config.yaml
head_dim: 32
vocab_size: 4096
bias: "none"
beta1: 0.9
lr_head: 0.0096
decay_shape: "linear"
final_lr_fraction: 0.0
batch_tokens: [65536, 131072]
max_seq_len: 512
doc_mask: true
Each number is 128 + 24 x the weight over its row's rms, rounded and kept within 0 to 255. Layers, rows and columns count from 0. Numbers have three digits each. The size before them is the row's rms in percent of the matrix's.

# layer 4 attention key, 384x192, rms 0.0516, rows 361-383, columns 0-95
117:142145142179094115143182107162121132110114157130134122125138123117093134117149128110112140138175111147122124148111122116151201124161090138133096143119124141133089081096157134093155157159131069101121125156131096134115125098127120143139130113106148132114171156187159121145130132151158113115
107:119142125152102155112133123169127133120130158111076169094143123177095163108154136133116133123155138153155083134166174131161137097167134140147100117144147127124106111142144120094164117150153087130150125135091110160164119139119145152119135099114143133074111159130088141171144095131136125098
088:106104161134136118152157103177134128123143133117131157073093114162119144152139073112126125124168117151107076154130137137137104134148113149096122098136174118121136080142175129139145147142094113092135166155092112084117090144127124129122133127111094186143163166152159094176107134146132160114
100:130142134142143129135112185148152133123087112138126114132155121162066109142107118095154124125097101120112149104154098146174102093125146115112160138103150106137130122120141119165088116122121152150089137157126152093115129082104118074101156154119152116170162062142097125117127101155168106125
116:098115125095165142113112117139101095129139091169129094188130141142147113153086142122149136135134119135138185109089139151091121145117143139146166122129108126109176155116109171172121111094119166119112113114112150114122146134131125096125109126082120097140146147093131155118165117140103113156
110:113116173147098101115134107123116130107124110099122149131137117150148124131109113130133193111169061146078167137146136139141161095081129093160140126128105122103108116087166094142147137097092130103146129126139148092155128109119144139143124135122142143103133129166103147124124118151131136113
113:159134120155145105172180110117129119128094149111134130121115120144123127125124159105119132108137136116117128109104168130116173128135103128144118155128136125124160112143167154120115107171119128122152124145089057112132116154124145168101085085123132105107137144101142136184145120154111116082
133:139156121095135136143077112089132125137107121116169106147118154112134126179102116154130142158090112126097143120118120123130127159117143148142176140134120143126164169164115118166117113088106144096076110097173164096142159121112136082118114133122117092166161116118133122127128102130127155149
139:103145129162111138086149144102145116081147178103109125145143134131141139103092127152122158132151128124179137096133165134161115141104144120117104093099121091139146156127150127086155122154158135159165137143119098143132162140160088173129153127106215099099116141070088154170161169150140119119
110:081113162165124140137132116157108099150159146119149105118143094170134170158085098117093135139141107089138146102095156111112124115146154104102111139143157111159102140128145122116129174124150139078096154120110071095123128062112148178116149104098160149119145131132097096152131141120098116112
117:145162130159131118103112103078125085076153107148111089097144132124115132142093139143132166156118080133122156139178126128168104131134132144145189140116136114127164120137092139144093163136103145167130073127097145135124127108111144142114136122128121114097181132083140128150124106096158154065
115:104140131105166059117133133106128152111118132132143170132112176110112163111126151115150132132107156133127140140111154161107134085131143105119124097152117165112135140119160145138109136127152151110117089168137106127117124121174138135104123129138131167133132097129138164117109146156096136106
114:161150114124124104111103166130100149150137104086135164098111136127176136111131146143129072145138159140159154111156111114121092179139097136105121146112109094107119134178131117125151083099086142146113120144136160168103130137142162121163105170077122128118094147097153134076092099150118127101
110:147104125104117112081100130088139187112093134107121135130140127130135122133150151161128104188145165123128107101149088089143138097121119112105048128154130134106121131109104126105100118161168100118108147151110094109164118130153120163136129140122168109071136106106141134133112105100105145150
119:082146100142153100136115109117141122126124116135173118143158132135119113109087109138083168136099152193120155147128121136156149123097140140151112134129165141114126096097148093154086118110142158120106142135112148106106106111138147107098140127146155089112183121138125159172134121121171131136
113:136087172162118093137143112144137166146109129144165154147163117158128125133169118132125156107117137110120159110094127114152147125129139123130165115117132151088167098097129105131132102091143160103097109146135131142126145114094133106148116157175078117116115146145131096165149116129122145113
107:095131116137159133107105143125110098114190130135136151178160128130114112146039094164100134101142143115122172080134148131120177104134096139147150124112129163152147149142181153141102112120135157164167124136114122130110112106143128151079132153151120140134101154086120141147150104126130085093
107:141129175086102124117128136122102118152106131135122142096083143103154185092123149137151149124124072110151151109127131125082102153114148137070137137142137131096123088118167120181181152123140113144142155124152153122106098105151115150138123114090159124128129173151117156151109111172123090120
101:097126165115110143114092154160125077108116104122131129084106107116130188155148102092138087119103157160099131147132086119188137133166155122112119159154102173130135162109101108103113121130119150109111114112123095103128115111105184124152091103144090125139124132132113064110098100084142136157
103:149139093154163148145147133114135139133100138147109086138153100101176087094115142104110160167132149118128079146129132130115140106142127128113134143116136068097128079094127104094160112157112102167149127080120142160160128088165143113118146100114142143125143135129138165163084131121152090160
119:136127129146090146120132110136132089105149148095126121159110157141127112118116116123141126100133132129173099088162119109163142145091113129143093120079139131106120148129083109122200112153155131142120124136136113106098144074124100139132129116095149117141126133144126100112150081136149136128
104:139176128122116147147118072131118135099128160125096081123151129158095142120114117134105130132124138167151151159122137152164134134133158136189119121132095115134116108104130140152135142116082145169122133113151130109120143105109089165118108114155127148144168119134111158064134110130133056135
106:137151093183137110123103128172119119153128148116145105154111126143156135129132126144154094080155080189100114128098102082150139116098126140114120101141123127127135159098131180145121137116192139122125101158152147154107145118113134092142121114104116106126149126113091118116114122139048102113
# layer 4 attention query, 384x192, rms 0.0529, rows 362-383, columns 0-95
100:124107122145099126165132143129125158099138187121146160101146110112124142109096130136118138113156140145116119104124126112124129104143128107168105120108150137158115130144097131083155161146107069154106122136134058097195104102091114142170135134110163116109158135130118110146167110104141104117
090:158131113179122141102134091173134122134156175108137179128086126154124135121097108157120142157177127163148134148136157153118084133148153154173135113117143108116099170140154163161159150137133090139112101145167097123105097096146140163110133146150161181112153137131126136149148131135133133087
092:120118108165136147174138158134137135138095119119120144158129113158162114094125156144131121129123132106110151138116106105091130124090137158141091111158090126125126107083121143118148107125171129122131126149107140185143157166141098128119047085147135106131143120070110167163115126155119145126
116:113168131136147184092110150099174093161092090104137105154149107117078151149128120108145152131103101100106165137092104128139133189090130116105157148147115123140158116088137145099111105125096186102120157089107166111100116152123129100120143133140130132131140149110101123133133135137127099147
098:139127083083084094143098184100144131121134166117133088142129135118102120138059140104095143151097129132146159109120137152120155122140137135134162162092122135132122147130168178132127136149089129125169115118134102108132128112133134136130113148126141160130076093153150144174115079106127145116
116:147159098139132115123120106104123136102112149119145149124103109140112127149150144175126152169153091149113125124101183169123144112179134121174150122126159106114136154176174150141163131173131109105104097140132111133151113138120155072121131134122133111133126143123145153130191148117124124132
117:115134139113120138093117146088143105144109080147132092152153113112091130134097113133125084101085129113132150117098099130148167145106126108110143142125113116127151123080134120109116129110131188137154142081128160101101139158154124126116131140164084142170071101155104131150107145119125127157
103:132124127122130153130170148130109152131111094139153126119131146133144110120143106101134086097110113078128147108100119103143164145130129135112099117103163111146133118155121088096130098106124154136126117129121165121135145116139112160116162085086126106121116128101142172168143170084126147113
106:177117119124126108076174140168087160113127120144125098099137123146104115128142113088157102131119125142130171134151119122138131134151132127134123194109133133115172155121141129114107093129129147124105078164148153083117139097103123116132085133128122096087116067127147122156109117115148136149
102:115122178146075130113120165132090136157163165142170076104134137173119126128109154180152109112143120128081154124122147112104133121161156139144133147156127101127128134121099170103138191100135138109145115102118119152107159105161129105083102130093142133102078076140109124139121091148110127095
107:126135140091132110145125113176130156158117125154098202122138144136168150130197150123150098179134121134152122094114117120148147160139097117115127137099119145136097107126121148097110121134143121138146105135117147123143150171148118185144128112143171117076115094098128127123129117148090130100
102:108144109134139121157138117086122144091130106082137127113116156106111110159141119172153106129099118113169107156108124106153142110103165126141112113152129150115090134121113094189127126149180144100113147117119132129150175124123145157124131114121095176134099143110112135092088075113118121124
108:118141123097165106094152115117121169105108108180116175139097150113126119095176135091136099166113123108145151139145127121108105107131123121130162111137142115117114135127143128158119135106129145137163181134157141119153166140125136156137127131087126086097100142085192083144108106100119108146
099:134120117159106122113115121131114128110175110136113137144155129106146140138108145160115139126181099163127152065121186170138123170128141130125145115118131115143132100123116172089127116127119164151128087094110132105136132142121100114134146082131106135139123175089133166142177133146091156166
104:100124122137168103119160099146113125083126139146145121156138140114152114112119118100134169137129130187108160130123157158197148107154143119103124175127140134122144152125136096099120144131125176194158115120123111119102125106125100080153114106131152104118178157122129090158140129138129101119
102:145105147099142179156181120111156162097174096168118123106103123144160118125145113120134137113159151179140155132147111103163129171125099149145133124171111092139140126151116160133165143126153074111132158132134139110110101116113114164123123148149107151136119061132113118105071134080134131155
099:151112097160167126108127133165153099126083139076104150150104175108166140142123108143118145127124122161121112110162098176166140131145087097124138136172139164121103143104148108174156099145127159139121148116135163110117167123134130130103095151095122118121115098144128133151121139168141117142
103:135154157115101091138123162163096141117136160102134107101165135149123176110118132131154143100101131190126125139148130170125130142136109074142119152143132127144139141103114105085119143121115123153109112109128129096119144102113152113131128156106168140114125090159124117101146112115126132122
096:121114093095129126162151159135153095130086138116163113138167165135113137156126133116112161138113072124108132130092131168099164156116099142115153136123165108154144127137167107151117060129114147112128129116160098133086182155153097095079172118126097135083135138119144107144111166155150138087
106:168158098161106158104109164196125138125175117126119136130166110117103104167107078102111097132154135120178113126145092156146109122112112130116089118140135109110135193117096119123102106094111083080117129161140130146100112105118168148098131131126131112100130131103145133157132150127140154102
099:098112167132128112102095145119132132092123134108107130145109142150078162094108102137106115062157140101177163113155138129159146166111120125153137095128079115189123110113102132125116153140130153094143150132160145138122094161116078123105096134159147083119110107113110181135153121131105135110
108:158167137111141151153124134144137154144137133105106123174082135132108111140131113117178117102135129107121105098138107125121147118107125126124122107142126180141113126120117091115133104116089109139118127145134153079101124127152098106116090112124137132154141115113117148133121128059131124146
# layer 4 attention value, 384x192, rms 0.075, rows 352-363, columns 0-95
091:105168061071155171147159104130164095133150120147117114137122106203095118127123072124145151133166082118126152129125110109104145135125092134142121092144140145080164123165135146162147135149140126120111110145139147135135115088120112144160134109146148112158140141116119141166140132108134098114
105:133123119125142160121141125123127142101112130143130132157143172129146108113157107135157144169129122097150090136114110123092151145118154123152101138167130090124126137109111120105163101108174146146149157133140141129145126121107104104147147125128144099101130126148179164060136129163109147152
102:133173151160136126135101135138142148105145123089118144154097136093190085129110165127170148157146091098094136156065126107113136124111133092159149112144122105118124160169102155127135102139152141163119109158103160148138115130128094091130091121097141141130098127137114133149159159145128098127
122:143128148091119128101144125132092112153162127145136137136087139140107102134206124089143075155110163114170155100158132142108107127099129130100098122158110181113156167145120135141124083111128130112131154132151112134129121115094158143141109131144114127129107065112148139075125153109130117138
097:107108152125153132118149095143122158150128156118151140157100117120160144143126106126156137160134107140152155141135110119137132082140113111216100142135146147112136072116137129105118142116149116099157127136111158128108120130166161114128138114169188132134144135117143110144108127149116127162
106:102127151135109105089127140106138126117149126108144162152120080111183113117143118144125126128134141110156142091143133058125090103140107117136143130101099079108128137131110157155110074133142118110101135123134097144145112158100069141116142190145146174120126100076112111126115145100106106104
106:109145152134164167140156131161143085121075161098105138139167108150124129084105170150191144144113116155142116165125132119113132149138115113172089137119132121155126132116126116108133146119125110143089100175084122148153149161173129082134115135098127116100158140147156131144156108147107114139
100:120113134096140145120192112107159133114104139165096130101095141096132094091127124154121113130114102102144149166112106166116134132110123146152153133171127164132130082111168122124184137144160128115064108139142165124097140114095179118115120107121129113130122093144153145126102136142102122117
100:126163155169156095163142141128105101113132082114140106170071140124132156114101148112119163092093123102106140137126132093166099112140165122135158132111163131103101141146124162090100120156139161108120095128128121143051125117126119111097121116140130108171111103068100112167148114081153157135
098:079115100141127150109104113132147139103126154129165126120136138137113141081101120131119117089081148086127106120141176177159132138104111118082115098124093149104146115153168151136150122157111151130111126129133108141116105153125125142145179136093144125134160181115123111116131145134150104087
096:151116119103135095068131116192134137164096084121186112128089137144113138137134150151166145084095106135160159153122142108117150140155142138149148161092153101092155127152154132155117148134093107094107118135145114165107138142163152148124109122115131101136127140103149129120095088146102106127
096:120104149134139097125121082122140106144149151102104112124131167089117095132169140099157192084088131145093156148084119127105120107154088084154159099163172114137137142133140138144125117073140103123123089149125081140152131191145140147123140086147117107143160105105122114127135130083112147156
# layer 4 attention output (transposed), 384x192, rms 0.0637, rows 352-362, columns 0-95
091:106083156168101090126103110166091103102172125124130120115162133080129114106106167142144173112095149122146116132091124161137092137138107125092135135125097125154081116157104153107121139115138130122179153111125129200110105143117148150139116160117145104073117148145105141120119123134135125139
122:124134138162064135113098133126100108108160173118087133150116081144138161135067121127092144116158115198099153138141146136146098111120122103153153105088107146137153176113162124107113145156097118127116098098138097143146115102097139144106090144114121143115140092127105139134167116105149111127
110:145096114158062138157138147128126149130166144128116154128126075138082123101079121146117128075157163149114138169142106115113146113114104129166129164112130131131106147097126118145101140116096079132132131118162084092130107130096166191153123146137153119127152099182126126090120082154146143128
123:114134114122119137118156121117158109086095171085125120132174074126153129138096144130065206156131096142118100103129166106123130128164124085159141164107131098145116130127133123082133131143131147151152075124134117150141116103110095083134139131149123130140162138126102105147173135123144156096
093:094139106130111192164112147137129052119145121157094102115180099122109148107132090111086156082138142163145109132109122129159097142138149122047136129153131140154144165148092137142134113166095138167133134129152097100129129098106106105099132132095132132138123183173138156088183149098155125113
101:119104082115131091151118122115100106106101151103135089120120156161136115150135161102088150122130121125105105134146162193142144121114187110144106136092167155130115110120125107120167149137128125100152100126140121139134124118144177122143161101101090115170097143159132123142139122136110168126
111:130105145127116133120105158136140202147181136147103065136103122128134114158104110109113098082146142147127170104164099106122143112108149144121116134101135091139137152107102143164132125137117133103143169147129084097143111118102106186094097146122113156108134077134102134113101107100137099118
100:145139151157118147169112096158156113109134141104155115155145118192124137158144102118130157144134147145115145143121136075080114165160146159091185128085128093153105130148119138111091147105129128135165136123118152142102165113157132121140154127126111166118130161093146145103124145112135079108
101:136111110116116163153157099155147164067132115109131180121114128104130134136119103109138090136140154096158130113098077150117123157089109118134108125133114162125131145079127094135107142106111098144135129086147122134195082128132120161172117184126115114129119135180132142070116123158139105125
098:127119146123132131088122122141143094103152137094097097120092098117143090129168174132135142147154089114121132099142144141110112134138137137106146149139121128143116136135091099143125156111143119150131110132107134136158107135171114133163105130117163105095130086114091102171121145131097151123
103:124131130140174099130132101069158142142153141125106112166149133141157138096131129103131107109131162095142141107104109146143119101152128098108130122117119145159155110128119116133140100097131088157203154119127133126109161136111087127110141141126123117155156164092150156141162135150119101126